python train.py --d_model=64 --vocab_size=8192 --norm_place="pre" --positions="rope" --init="normal" --init_std_down=0.0 --beta1=0.95 --decay_shape="linear" --steps=3005
Each number is 128 + 32 x the weight over its row's rms, rounded and kept within 0 to 255. Layers, rows and columns count from 0. The size above them is the row's rms in percent of the matrix's.

# layer 6 MLP down (transposed), 192x64, rms 0.448, rows 14-48, columns 0-63
size [ 91  85  89 100  98 105  95  95 101 120 100 108  97  94  95 101 107 107 128  99  96 108 104  99 116  96  89  93 103 110  90  97  79 105  93]
[[ 78 120  83 136 171 100 146  66 115 137 101 125  97 116 181 111  85 146  92 124 158  89  97 128 142 116 172 115 144  85  97 107 131 135 156 155 110  93 112 141 164  87 154  83 128 166  68 118 197  81 123 138 124 132 194 146 113 151 174 112  65  92  92 112]
 [119 151 107 110 125 101 171  74 145  81 201 153  67 113 159 128 169 128 149 160 155 150 112 141  88 155  93  85 153  80 129 108  89 158  70 170  91 119 167 129 122 142  88 166 125 132 167 134 166 127 126  89 120 117 120  95 155 124 180 179  94  69 142 163]
 [116 121 119 153 133 126  76 106 107 127  93  93 167 159  59 144 151 191 140 134 110 142 168 106 168 180 119  91  99 187 158 153 103 153 138 122  63 151 197 168  68 117 168  69 110 181  98 144 119 114 125  98 118 151 129 111 151 150  91 100 141 157 109 119]
 [135  92 162 151 144 140 188 134 100 102  47 168 144 100 130  76  93 151 158 174 104  51  78 125 135 155 119 131 145 144 106 108  98  66 108  87 150  97 137  94 116 134 126  84 168  91 108 139  92 141 142 137  75 106 143 116  96 151 137 108 102 127 128  51]
 [ 76 159 151 108 151 184 127  75  74 149 100 166  93 122 139 177 166 149  49 137 111 145 154 153 200 121 132 164  90 142 125 154  79 141 143 147  83 114 170 169 130 133 119 137 109 203 129 131  92 137 155  94 131 168 114  97 158  92 129 103  84 111 117 131]
 [116 135 153  71 164 138 150 143 168 117  84 119 166  90 137  54  74  70 116  89 183  95 151 101 134 138 121 180 129 140 127 107 124 142  98 124 151 157 121 113  95 113  98  88 168 123 137 156 119 170  13 158 156 153 126  99 121 122 103 157 128 119 160 109]
 [129 142 167 104 116 136 114 126 128 134 188 162  89 138 172  94 136  71 149  79 135 102 144 112 179 154  99 139 158 115 118  79 143 162 154 157 127  89 123 159 135 185  93  73  16 123 146 125 160 124 133 105 176  82 187 125 106 151 134 160 123 129 144 107]
 [130 134  92 121 113 149 150  87 104 153  51 168 151  75 118 122 130 146 144 130  72  94 110 174 109 124 109  91 152  95 138 118 106  83 153 157 100 116 140 163 131 113 110 192 169 128 181  71  65 127 134 126 109 162 102  75 189 175 165 121 156 131  99  98]
 [112 119 150  68 125 148 155 112 139  93 110 127 113 106 163  56  77  85 172 114  82 132 172 123 114 124 129  83 168 192 113 173 107 111 128  91 165 134 179 159 178 119 104 114 116 153  61 200 114 111 108 134 112  91  75  85 142 121 121 143 118 154 114 103]
 [141 167 133 114 144 139  91 171 135 139  96 142 130 168 102 159 124 154 122 169 136 106 139 159 133  87 112 107 146 193  58 136 124  67 140 137  81 177 141 109 122 168 212 154 106 185 123  85 102 168 122 118  59 155 167 148  73 102 130 114 149 156 116 126]
 [137  49 148 154 127 136 140 109 130 153 157  41 161 146 126 193 150  81 135 163 169  97 158 128 120  87 155 154  88 147 107  85 133 158 108 119  93 117 147 137 160 147 113 168 155  80 121 146 121  79 117  84  68 115 176 126 134 109  58 164 139 141 101 139]
 [135 142 163  79  92 139 133 203  84 151  78 142 156 143  90 132  79 112 134  88 159  92 122 137 115 120 130 113 112 114 155 138 124   0 172 106 148 111 101 170 178 114 112 131 138 165  77 120 108 114 166 133  97 129 124 141 159 121 144 151  81 154 110 148]
 [156 118 131 140 111 158  60 106 158 124  33 111 161 120 106 140 139 207 145  80 127 157 138 118 110 145  89 168  92 143  97 115 157 100  85 150 121 128 195 138 150 130  91  67 156  88 116 176  98 172 111 154 166 170 140  97  88 108 126 145 135 113 119 128]
 [171 185 110  93  96 108 120 132 112 167  42  87 118 165  92 210 120 127 158 130 129 140 171 150 125 121 115 143 128 117 163 145 163 133 130  82 117 134 144 152 164 161 125 134 103  94 141 121 106 121 158 161  91 115 121  94 196 133 153 175 124  94  35 110]
 [111  65 115 135 134  74 117 140 109 126  84 162 190  83 116 100  97  97 152  87 113  91 123 149 152 112  89 126 124 124 131 117 110 102 137 134 136 116 136 118 178 102 125 173 167 142  97  66 132 150  36 142  72 108  99 137 172 207 118 151 152 169  95 129]
 [124 150 150  80 145 147 169 140 112  91 142 107 113 102  85 154 198 126 119  95 119  94 145 131 162  85 201 131 130 131 127 115 164 119 130 160  82 165 135 130 102 112  67 196 164  97 143 137 132 130  75 114 139 148  88  63 125 146 124 130 154 104 131  33]
 [143  64 120  88 168 125 100 141 112 121 134 145 124 161 150 115 149  88 130 136 101 126 139 119 141  54 144  84  98 153  87 131 136 101 145 118  59 147 148  82 158 117  95 192 101 143 176  65 205 145 141  73  95 130 142 130 119 134 174  81 143 158 141  85]
 [110 158  62 134 174 149 127  75 107  95 152 123 125 121 151 126 130 178 136 150 100 116  83 160  71  71 116  96 128 106 140 131 116 125 179 118 130 133 156 156  86 137  92  87 153 165 117  87 191 140 130 137 119 142  51 124 146 120 182 160 117  41 110  99]
 [177 158 120 157 151 178 135 137 150 153  63 134 155 135 117  85 122 131 155 118 148 187 158 180 123 162 131  83 108 124 159  87 209 170 140 131 138 133 177 160  85  90 157 160 123 130 133 123  65  74 121  63  74 131 122 109 138 162 136 138 128 163 118  92]
 [108 123  67  84 121 128 105  74 152 156  65 160 152 137 126 153  80 160 149 124 164 168 176  76 149 106 163  71 105 158 131 188 144 174 128  82  94 123  81 110  82 174 109  74 135 100  95 124 114 135 109 140 148 115 113 122 143  96 144 144 158 135 187 105]
 [ 91 169 107 106  87 102 106  94 114 142  93 155  81 127 124 117 157 187 139  80 172  78 167 163 133 149 144 142 136 111 139 179 146 191 141  94 222 131 158 166 153 135 109 118 149  97 130 111  97 153 186  79 119 113 176 102 133 123  96  97 143 166 105 147]
 [175 126  62 122 139 178 169 154 152 125 128 147 148 244 185 125 154 194  96 115  98 130 128 124  93 147 149  77 130  93 133 128 110  75  75 115 115 107 126 137 123 101 160 146 141  86 126  89 145 136  88 105 118 106 132 143 134 136 157 161 137  68 167 127]
 [181  88 144 105 125 197 177 122 132 138  86 128 100 149 120  35 143 125 109 102  82 127 104 124 105 142 103  76  95 175 146 133 124  87 128 122 154  70  72  88 126 169 107  83 149  79 182 132 113 136  98 147 117  78 111 143  93 108 131 138 160 110 136 164]
 [179 157 129  97  86  75  82 190 133 133 201  93 133 116  87  66 145  77 137 143 169  63 148 109 170 124 124 145 135 156 132 112 150 102 106 162 129  86 120 138 107 155 102 150 113 134 154 132 127 110 164 144  53  88  92 153 119 150  77 133 103  93  98 106]
 [112 105 163 105  80 104  41  43 126 172 134 122 169 157 115 110 136 114 137 132 141 117 158 116 128  89 164 137 147  85 127 136 109 213  71 117 148 167 145 143 126 144 163 139 143 112 177 133 136  98 203 120 140  81 114 138 109 159 128  95 115 125  67 124]
 [ 95  97 142 111 103 166 117 123 171 137 161 119  59 104  40  88 113 113 147 139 114 170 140  94 165 144 131 162 128 133 117 155  68 133 152 200 163 157 119 159 132 173 111 187 110 176 148 150  99 101 148  81 121 171  73 136 133 118 163 127 167 129 158 123]
 [158  82 156 115 105 156 126 123 120 138 173 118 168 116 175 135  35 112 129 130 153 179 112 165 125 106  95 145 166  91 122  88 143 130 100 140  71 178 164  80  78 191 120 199 106 116 111  87 108 125 146 143 145 158 122 159 111 170 108 158 147 131  84 116]
 [118  95 137  83 130 177 128  79 123 187 117 141 113 123 119  85 121 110 125  92 107 116 107 138 134  95 110 103  87 164  62  88  71 102 156 110  95  75 131 136  45 150 198 115 126 157 126 102  88 115  93 161 104  84 158 136 143 160  77 142  86 117 158 106]
 [173 118 174 117 120 133 107  90 102 222 167 103 140 140  86 154 144 142 130  88  89 133 151 111 133 105 177 104  67 141 132  93 108 150 144 150 124 165 154  94 174 158 131 105 165  81 172 100 172 176 157 174 147 141 156 111 187  99 135 156 159 135 151 166]
 [126 178 179 141 166  95 106 175 101 155 154  81 149  97 159 131 190 121 124 156 126  64  90 117 151 158 154 121 151 156  89  97 113 146 118  91 159 119 102  97 128 171 130 125 180 103  78 128 106  61  92 200 153  79 148 137 105 153 117 136 110 107 159  88]
 [ 77 159 105 113 104 138 125  98 164 146 172 136  95 129 142 115 129 144 157 147 119 156 101 123 162 176 103 118 145  60 148 126 159 202 152 115 220 160 107 170 137 212 106  87  99 164 108 126 139  91 177 125 117 152 147  91 114 106 146 135  92 130 147  81]
 [114 106  67  71 122 125 161 117  41  95 117  65  82 120 141  88 128 139  97 108 122 119 153 112 139 131 155 168 197 128  74 114  91 121 157 135 125 157 130  95 135 176 134 127  72 169 154 175 113 104 162 181 154 137 124  84 106  95 135  86 122 112 108  93]
 [176 116  86 151 135  89  73 147 109 150  94  95 130 124 132 162 106 167 111  86 122 136 143 185  94 116  82 143  79 150  88  50 163  66 177 130 100 152 143 106  42 150 136 131 176 123 142 124 132 152 130 122 138 155 126 143 125 132  92 125 193 116 124  81]
 [144  95 135 107 148  99 159  80 101 110 129 103 116 147 148 160 162 112 108  95 161 148  94  92 149  62 186 126 111 198 138 101 176 132  63 138  97 147 109  74 160  60 114 124 142  93 121 127 149 134 116 142 180 149  92  88 168 143 162 159 153 167 174 160]
 [183 131 128 117 144 113 107  78 183 148 181 123  85 102 116  87 144 105 183 127  93 115 158 164 109 172 152 122 122  95 131 158 167 118 146 132 122 181  83 165 137 151 108  61 167 109 200 138 147 145  86 106 173 155 115 114 123  88  77  89 165 148 125 167]]
# layer 6 MLP gate, 192x64, rms 0.442, rows 15-49, columns 0-63
size [ 97  91  95 102 101 101  99 103 113  85 102  88  96 101 100 110  96 105 102  96  96 107 109 103 103 102  93  97 105  93 105  90 107 103  94]
[[138 142 159 154 154  65 100 140 122 130 138 129 139 148 141 112 103 153  72  62 161 133 136 148 138  92 186 162 115  96 144 141 127 133 187  54 203 111  99 105 160 141 113 145 149  66 123 137 168 167  98 113 126 141  86 129 138  65  73 132 134 115  97  80]
 [181 167 129 130 116 128  68 140  81 146  97 166 159 139 122 116 114 124 118 125 126 127 152 132 100 138 136 158 129 135 106 169 141 166  81  76 133 154 144 204 110 114  97 104 114 119 151 135  81 148  92 167 148 142  75 183 168 215 145 110 162 168 162  61]
 [176 167 143 109 109 149 136  98 116 115  76 162 165 164 139 122  78 112  97 121 136  97  73  84 134 144 140 130 135 131  81  78 104 139 136 171 113 171 141 181 122 127 119  55  59 104 133  81 194 113 109 129 107 101 126 157 182 158 138 121  72 100  89 145]
 [145 176  94 138 172 135 121 123  82 113  85 133  83  99 128 166 126  72  63 130  49 163 117 149 117 182 112 149 116 164 102 136  74  86 140  78 113  96 127 116 141 153  87  79 162 141 119 179 122 126 126  99  86 135 113 103 153 131  89 110 144 198 139 159]
 [131 110 110 121 142 119  94 133 164 129  97 175  97  79 115 114 162  98 108 157 142 131  51 101 136  98 124 160  98 115 134 122 120  98 132 100  84 203 149 173 131 215 107 128 148 110 152 171 171 157  76 111  98 183 136  69 100  91 175  99 115 126 130 136]
 [143 155 119  89 128 101 109 121 166 154 167  60 145 134  96 105  83 167 149 126 145 157  81 154 132 153 127 158 136 178 148 169 143 112 154  76 159 139 121 165 107 102 128 142  88  97  99 228 184 126 137 139 142 142 137 162  97 178 191 132 179 105  97 125]
 [179 134 164 143 162 128 133 177  72  95 125 157 118 116 170 150 117 144 128 169  92 122 158 104  92 114 205 109 118 105 112 134  94 137 121 117 128 157 175 168 108 177 125  91  57 130 133 140 172 130 171 183 123  89  58 133 157 128 122 171 126 176 173  96]
 [162 169 174 178 127 161 133  88  99 115 108 125 139 190  82  83 132 143 110  80 154 149 108 142 122 183 170 140 185  64 144 135 137 110  96 110 134 195 127 137 103 128 125 164 106  80  87  94 159 158  92 116 138 121 103 202 141 150 127 175 102 118 107  99]
 [149 125 130 167 134 108 115 150  98 162 116 112 111  79 198 128 176 129  73  94 113 128  78 127 125 106  96  78 200  86 127 162 122 101 139  57 114  82  72 110  77 151 177 141 129 130 122 167 155 127 161 121 128 173 150 112 146 150 179 111  86 104 165 116]
 [115 157 167  49 182 135 153  95 134  97  77  82 117 158 161 118 137 122 114 152 146 164 102 144 171 113 127 103 136  98  82 161 117 202  99 119 138 109 189  95 103 139 126  90 131  55  95 125 171 109 134 116  64 137 148 193 141 130  97 132 109 113 109 143]
 [ 92 133 163  91  70 111 113 168 117 128  40  84 118 118 133 176  84 105 126 117 145 101  94 123 128 134 136  60 119  75  81 162 121 167 157 167 130 103 108  63 117 163 126 151 154 159  96 105 198 156 180 114 107 125 106 162  94 125 136 152  92 136 126 118]
 [155 157  91 161 120 110 135 115 176 144 105 121  90 136 114  97 150 177 132 134  76 185 145  98 160 127 110 206 108 120 109 176 131  98 147 103 145  74 143 128  65 158 172 138 110 126 121 108  89 124 137 136 183 135 162  65 110  59 121 119  62 143 115  88]
 [147 135 109 127 137  86 101  95 137 161 137 160 116 133  60 113 105 104 197 179 153 167 190  99 131 101 124 157 136 107 128 102 143 136 176 111 157 115 121 154 111 177 126 128 124 110 157 153 168  75  41 147 156 177 183 155 105  94 169 150 105  98 151  88]
 [131 167 106 127  94 140 134 128 128 114  61 109 112  91 102 102 128 113 135 152 131 180 146  91 123 122 167 135  79 145 159 159  61 129 184  96 220  81  70 171 115 103 150 119 151 166 106 125 182 127 133 153 103  97  93  94 114 171 103  91 131  93 162 151]
 [166 160 130 136  98 129  97  98  93  94 162 134 117 166 138 153 154 165 130 117  89 185 107 139  93  66 168 151 151 171  74 132 133 135 129  76  89 175 148  60 102 154 125 124 153  95 114 144 151 109  44 134 136 134  33 116 145 101 152 140 132 127 140 114]
 [134 103 144 142 144 147 117 110 158 100  97 147  79  94 159  75 105  55 154 179 132 118 127  83 255 111 174 135 146  96 157 112 163 143 110 166 124 141 135 112  84  97 118 136 102 109  94  94 132 112 115 102 133 114 140 140 113 132 158 156  62 138 152 129]
 [131 103 100 101 127 121  90 139 120  95 147 174 108  91 140 113 122  87 135 151  93 122  90 135 125 130 123 127 162 122  86 146 142 122 190 192 121 128 105  72 118 136 108 105 109 185 171 107 124  91 162 105 147 155  33 132 219 126 175 117 154 140 164  73]
 [149 158 133 108 129 110 181  79 133 111  70  81 110 148 190 143 140 111 125  89 122 105 153 113 156  66 176 121 101 133 141 169  90 129 112  86 151 158 150  88 119 122  87 136 143  94  87 164 152 113 101 137 145  97  29 154  91 112  93 173  88 150 156 130]
 [127 104  89 119 141 206 155 124 178 113 123 132  81 137 163  85 110 120 103 148 164 168  90  94 138  52 106 166 111 140 169  97 119  98 179 133 158 117 160 150 130  73 129 112 166 110  94 142 161 116  93 177  91 152 150 120 178 142 179 126 118 128  88 188]
 [102 168 140 105 124 163 152 106 167 163  99 116 116 113  47 151  35 129 150 118 140  43 104 130 136 133 167 157 114 126 127  82 148  91 142 134 153  97 111 108 110 113  48 119 115 136 101 162 144 113 104 175 194 104 103 157 161 132 133 139 125 120 159  87]
 [149 162  40  88 119 126 125 110 187 148 155 124 124 183 185 131  98 119  63  91  71 130 121 147  85 176 170 156 128  81  97 108  92 117 140 140 135 103 162 106 156 107 137 106 111 113 121 116 143 113 105 138  71 179  91 179 148 136 157 137 127  74 151 142]
 [131  62 143 179  71 156 129 118 116  76  86 158  75 170 155 131 187  96 143 108  78 133  89 160  67 121 159 128 164  93 150 125 147 128 153  95 130 149 142 163  82 116 142 123 112 101 148 158 135 113 192  91 154 182 133  70  86 107 127 128 135 113 166 140]
 [ 99 141 104 141 172  94 141 175 169 122 100 177  85 167 196 108  61  89 168 138 112 152 101  95 128 128 128  59  98  75 117 116  93 135 102  93  95 100 117 120 117 109 134 152 162  67 122 163 138  87 144 159 177 107  98 104 194 121 139 128 151 140 141  98]
 [ 95 171 128 118  94 163 110 105 132 105  90 125  91 164 126 135 138 125 120 136 117  74 135 101 137 144 149 115 164 133 105 128  74 101 159 108  96 138 148 178 132 165 149 161 121 105  46 139 194 127 120 222 167 130 124 117 144  86 119 117 108 140 230 139]
 [141 192  85  70 139 130 203 101 200 101 150 141 125 136  93 126 204 135 153 143  76 100 132 130 112 143 143 119 107 163  81  62 139 105 132 166 129 131 111 137 109  85  85 128 151  80 138 122  80 117  67 123 118 113 145  76 104 125 142 140 108 157 161 146]
 [ 89  67 114  87 139 177 171 110 163  84 155 171 175 114  87 175 152 126 138 143 157 176 137 123 139 148  76 118 104 112 132 135  97  67 168 192  90 144 110 145 100 124 121  97 147  90  92 110 170 151  68 123 123 133 129 103 163  74 124  91  86  98 118 151]
 [126 124 118 128 161 121  93 204 126 134  94  93 112 142 115 119 162 149 153 133 108 160  94  79  80 139 132 130 130 190 114 148 106 119 166 119 150 125 135 111 134 146 156 144  75  36 106 123 128 181 154 207 170 198 171 182 163 150 106 118 110 111 129 132]
 [112 155 127 114  90 136 105 119 176 125  77 104  74 163 152 126  97 141 163 126 126 145 183 141 102 112 138 191 161 131 104 137 124 109 189 131 100 144  64 118  72 130 143 111  94 183 114  84 127  57  86  94 185 159  95 127 151 175 178 130 126 119 106  93]
 [114 143 155 119 108 144 117 165 158 133 133 110  65 155 181  97 152 110  94 115 137 101  65  68 184 158 136 120 173 150 153 110 170 142 118 134  98 134 102  68  93 174  98 183 131 135 159 154 169 128 141 168 179 101 114 129  84 169 106 167  97 172 177 123]
 [118  72  74 104 195 112 105  55 168 119 162 143 141 121 114 168 163 103  80 105 112 179 122 105 128 158 146 178 134 133  93 138 107 159 147 138 141 142 110  94 125  65 170 134 141 150 139  83 147  95 117 167 143 127 110 162 134  67 135 102 122 119 186  59]
 [ 93 155 121 139 172 146 116 149 151 213 130 111 143 129 171 141 104 146 106 127  82 182  92  82  78 125 134 112  70 127 148 179 184  71 160 100 119 177 156  91 106 112 114 123 151 170 114 137 162 104 122 156 173  97 101 104 130 151 110 142 153 186 159  84]
 [114 106 171 100 177 158  75  92 190 145 104 160 164 118 121  96 137 190  87 134  79 163 142  92 157 109 163 160 150  98  80  97 159  72 135 133 132 141 123 132 162 156 125 150 114 131 170  93 175 158 196 122 115 145  98 144 170  80 180 110 111 133 159 136]
 [110 184 113  67 112 157 123 112  67  85 116 111 111  96 142 128 137 167  97 123 136 161 130 169 133 123 146  87 100 170 166 124 128  78 167 144 132  50 174 163  94 122 153  62  96  82  94 141 167 162  78  70 145 138 111 103 123 157 123 104 139 111 154  98]
 [162 129  56 102  99 131  82 100 149 144 113 126 119 159 124 130 147  85 169 146  84 141 163 100 118 122 165 159 113 163 185  98 139 132 125 113 113 119 155 133  56  74 136  56 109 145 170 109 134 124 109 162 179 207 133  95 137 106 177 178 163 145 142 122]
 [167 142  81 143 116 129 103 147 181  81 133 110 169  89 138 149 128 171 112 130 137 113 119 103 127 100 117  89  89  71  87 142 169 109 116 120 151 119 220 201  71 118 128 111  91 126 103 133 169 112 113  83  44 173 152 131 171 125 118 125 120 115 109 143]]
# layer 6 MLP up, 192x64, rms 0.469, rows 15-49, columns 0-63
size [ 90  86  94  96  97  99  96 106 120  93  96  91  91  90 105 116 106 121  96  97 104 109  94 112  96  97  93  96 110  96  97  80 110  96  91]
[[129 150  86 107 132 153  58 206 163 136 119 138 105 116 158 113 102 135  79 119 143  95 159 115 142 164 145  78 165  85 128 101 129  67  79  93 108 124 139 119 150 109 143 158 143 144  96 151 125 152  77  81 165 179 120 103 182 158 137  84 178 156 115  75]
 [ 67 141 103 136 112 161 147 116 151 147 115 189  91 104  79 171 160 127 218 153 188 143  91 139 165 153  93  53 117  93 115 102 119  86 128 160 109 118 150  95 147 114 130  78 138 117 138 136  75 140 173 137  76 108 101 138  96 160  90 118 106 149 131 114]
 [108 144  93  97 121 124  83 150 112  75  90 150 141 123 116 117  75 144 115 113  79  82 143 120 164 134  68 171 151 170  85 102  99 139 154 124 170  67 118 136 107  99 128  83  54 168 126  74 109 160 124 169 136 131  92 127 138 170 169 138 126  58 120 160]
 [107 157 120 113 158 105  86 187 138 171 116 117 118 122 169  68 183 217 116 190 129 170  95  87  96 180 122 115 148 142 105 162 133 124  43 130  99 123 171 127 138 154  88 133 156 145 140 119 158 128 163 147 126 113 178 178 119 155 152 153 129 124 124 104]
 [ 94 111  85  60 117  99 129 103 166 111 137 179  62  95 146  80 142  73 131  74 134 150  88 131  96  71 107 120 106 125  86 105 115 129 119  91  89 132 130 140 163 150 154 105 131 144 127 133 171 166  73 131 120 105 163 131 149 110  88  46 123 137 190 123]
 [130 144 107 158  74 155 161 135 143  72 114 112 132 130  96 145  97 176 100 118 129 126 152  88 151 121 126 115 108 166 123 174 145 127 127 205  87 166 166 134 130 101 166 121 106 115 134 126 192 147 111  96 179  81 101 194 188 184 122 149  99 182 160  86]
 [ 98 106 161 136 178  89 153 178 137 123  81 109 104 140 169 193 157 135 168 197 165 101 160 127 135 117 151 117  86 125  87 149 105 153  94 113 178 175 170 140 112 179 139 134 114 118 154 143 159 100 167 178 124  98  71 169 137 157 153 178 142 156 168 128]
 [106 101 161 101 147 156 159 111 158  75 160  88 161  93 131 141 107 186 116 132 131 147 148 139 119 144 150 171 185 208 193 170 144 133 137  75 151 171 120 163 100 105  97 157 159 129 135 172 114 167 147 131 113 116  91 136 130 152  85  80  51 133 153 132]
 [159 113 130 110 118 147 156 101 151 100 137 133 128 172  94 115 192 102 147 130 165 116 143 185 153 151 159 146 143 163 112  74 129 118 163 131 177 133 126 114 139 120 171 130  81 125 160  78 130  72 216 133  88 183 117  76 138 152 139 109 158 120  40 119]
 [181  53 103 125 110 155  90 120 164 128 176 179 103 132 149  96 106 144 131  78 127  82 107 157  84 144  87 137 171 144 164 160 132 123 114 111 172  99 166  97 104  77  88 157 122 161 119 108 148 138 123 170 120  95  85  74  81  86 109 141  96 180 110  97]
 [132 158 128 139 116  74 130 121  33 131 110 190  99 159 130 144  84 100 160 100  92 159 138  96 129 137 128  85 132 153 142  96 167  75 147 123  34 126  66 105 135 175 111 131 136 182 102 162 131 163 159 136 158 145 104 111 128 107 166  99 149 161 152 124]
 [146 108 111 128 105 202 152 127 168 105 127 174 195 161 147 108  74 133 138 162  74 119 153 127 156 184  85  65 134 123 174 137 147 130 153  80 154  60 150 173 153 157  97 122 102 149 156 138 159 144 149 180 124 141 102 122 179 174 160 118 114 104 134 136]
 [149 132 127 140 166  84 131 159 124 134  97  73 153 179 166 180 127 104 189 148 116  67 140 144 145 185 120 141 127 170 165 159 135 167 150 144  96 153  95 106 162 102 156 141 136 132 115 152 118 192 196 138 134  85  68  84 124 109  82 140  83  86 111 112]
 [ 94 191 155 103 184 171 124 149 154 120  95 106 141 127 125 147 108 114 110 126  92 153 168  95 141 138  93  69  69  76 112 112  72 130 148 147 106  68 137 173 122  47 205 129 111 146  58 135 115 147 116 150 154 109 105  95 120 108 116 111 131 140 131 107]
 [ 85 109  86 130 154 119  99 142 104 155  89 126  85 140 117 103  57 191 118 195 175 200 147  89 135 121  73  86 117 143  70 186  93 111 123 132 126  85 115 104 118 136 165  86 107 123 136 127  94  95 137 133 149 114 107 169 168 111 175 110 115 142 149 159]
 [ 85 127 123 110 101 151  83 157 161 121 106 130  47  87 123 107 111 163  86 103 100 145 141  83 126 174  82  64 160 143 133 113 102 141 115 111 136 140 117 161 137 110  73 120 150 139  45 104 176  82 111 144 128 131 123 140 163 193 157  85  64 122 121 142]
 [141 127 205 139  90 113  96 122 146 107  94 154 118  85 112 122  96 114  92 137  22 118 188 111 184  86  68 158 136 141 146 103 103 183 137 115 121 182 145 121 103 122 153 143 130 168 121 129 108 102 120 145 182 103 138  86  64 104 147 130 143 121 108 106]
 [182 114 137 141 191 110 169 143 118 144 122  91 101 186 146 161  97 173 179 143 191 116 142 157 185 131 177 178 127 158  99 154 170  78 123 159  86 143 126 114 139 136 123 149 158 127 167 118 167 133 119 140 135  99  76  99  68 119 123 195 124 108 123 168]
 [118 111 156 110 157 152 100 135 102 119 108  73  97 114 152 151  57 155 130 119 116 115 135 107 166 125 104 111 235 205 130  96  99 102 118 174 156 121  87 115  93 132  73 146 140 147 164 188  56 158 136 150 112 126 150  98  98 122 105 104 137 144 150 104]
 [126 117 163 124 129 149 151  94 131 113 166 178 142 158 186 144 149 161 158 149 136 150 152 192  85  76 151 130 108  67  64 101  86 188 133 174 140 180  90 118 116 117 117 129 158 139 134  84  69 175 155  70 120 124 140  98 138 145 121 168 158 169 123 144]
 [117 166 100 137  60 164 100 160 143 144 129 113 146 147 156 125  59 191 107  96 134 148 115 101 126 119 174 122 107 103 160 113  95  90 116 109 151  95 113 148  97  60  73 106 156  78 117 151 110 142  96 111  90 139 119 129 169 107 171  93 130  30 114 145]
 [144 126 191  97  96 133 105 109 109 116 109 179 130 131 138 127 150 107 136 170  78 124 113 158 144  93 116  92  76  94 160  69  93 101 109 166 117 140 180 109 101 155 109 141 107 136 152 178  75 116  94  65 129 144 181  73 128 147 118 164 124 165 213 118]
 [140 109 127 149  93 106 109 114 158 156  98 163 144 173 160  82 126 143 145  44 193 150  73 116 133  93 110 117 107 146 155  68 165 166 131  93 118 180  59  96 158 149 115 122 123 158  77  96 164 115 132 103  96 141 103 159 108 167 115 122 106  85  74 119]
 [125 135 189 141 139 151 100  72 164 133 125 140 143 181 168 136 141 156  58  98  75 123 133 162 160 144 112 135 143  86 160 144 140  70 158 153 117 123 112 110 103 178 196 147 156 155  95 122 119  95 115  96 111 112 107 176 102 175 115  60 141  72 103  88]
 [110 126 111 156  66 136  96 124  71 104 106 147 110 147 158 140 103  86 122 100 164 150 123 128 143 108 134  95 115 167 129 130  39 186  94 152 100 220 165 138  97 150 117 162 181 145 151  91 118 170 131  98 130 130 147 132 132  89 154 180 115  95 135  69]
 [160 146 114 183 134 142 149 122 144 185 146 199 144  62 120 114 173 134 169 102 113 165 150 165 174 101 123 192 147 114 115 153 103  88  91  88 140 113 186 148 123 173 165 118 145  92  71 130 111 151 100 146 163 141 138 159 122  87  94  98  96  88 108  91]
 [126 153 105  86 131 139 164 206 158 186 119  85 108  92 139  87 142  89 147 200 143 103 176  86 106 118 151 123 101 163 150 116 105 152 144 116 147 145  67 111  81 125 120 191 116 117 101  84 115 194 135  86 179 147 154 158 145 143  86 151 135 141 136 111]
 [140 137 128 160 141 153 120 120  47 133 112 176  91 126 129 110 138 156 106 128 122 130  40 190 130  98 108 105 141 161 145 146 155  80 113  86 170 113 142 103 135 137 166 165 110 143  91 127 215 108 144 181 142 135 121 127 114  36 133  80 113 141 129 107]
 [123 101  66 157 100 174 167 102 109 159 148 145 134 120  97 145 110 140 130 157 150 187 109  92  74 110 113  71 196 164  98  66 165 136  82  98 158 120 144 154 116  60 106 116 135  97 121 166 146  83  95 131 154 156 136 134  74  70 129 168 136 128 110 130]
 [167 138 108 102 180 138 133  79  50 143 164 115 126  99 129 164 155  69 107 164  81 141 196 132 134 150 124 158 105 136 125 101 182  80 108 106 120 135 124 112 150 160 119 126 139 208 114  74  91 135 121 153 159 105 110 107  92  76  99 110 146 151 156  71]
 [176 169  91 117 131 165  99 156 191 123 124 126 112 156 191 116 126 171 146 144 163  86  91  98 124 197 146 107 112 126 117  84 174  89 125 150  94 121 135 122 146 107 247 124 100  79  92 120 104  99 115 147 120 131 170 128 108  98 110 109 134 168 140 130]
 [158 112 134 171 102  97 188 148 149 140 105 115 111 145 134 201 131 109 134 172 135 121 159 200 140 120 121  86 142 128 145 141 101 173 117  85 125  84 139 162  89 163 177 129 154 145 103 151  95  69 124  89 159 183 154 127 122 157 110 214  96 154 134  83]
 [114 134 183 122 165  34 139 147 112  86 145  54  92 100  77 150 149  85 135  95  88 111 107 115 144 125 144  96 183 143 118 134 156 129 160 114 156 186 117 130 111 160 104 117 149 118 140  40 140 136 155 121 102  56 139 129 136 180 118 109 128 121 153 130]
 [129  82 126 137 102 166 210 133  83 163 122  97 164 166 109  61  82  63  94 114 147 109  83  75 141  89 116 143  91  93 187 118 171 187  84  89 124 104  99 105 166  92 132 133 139 136 120 121 147 123 142  92 120 164 131 128 158 163 136 165 124 111 117 115]
 [ 67  71 132  94 100 105 153  94 139 124 145 122  46 133 123 108 139 124 101 137 177 144 136  50 107  84  83 164 109  55 106  94 154 195 105 143 109 130 139 164 109 125 200  93 103 164 119 122 134 122 109 136 115 130 119 141 140  97 102 140 148 106 126 187]]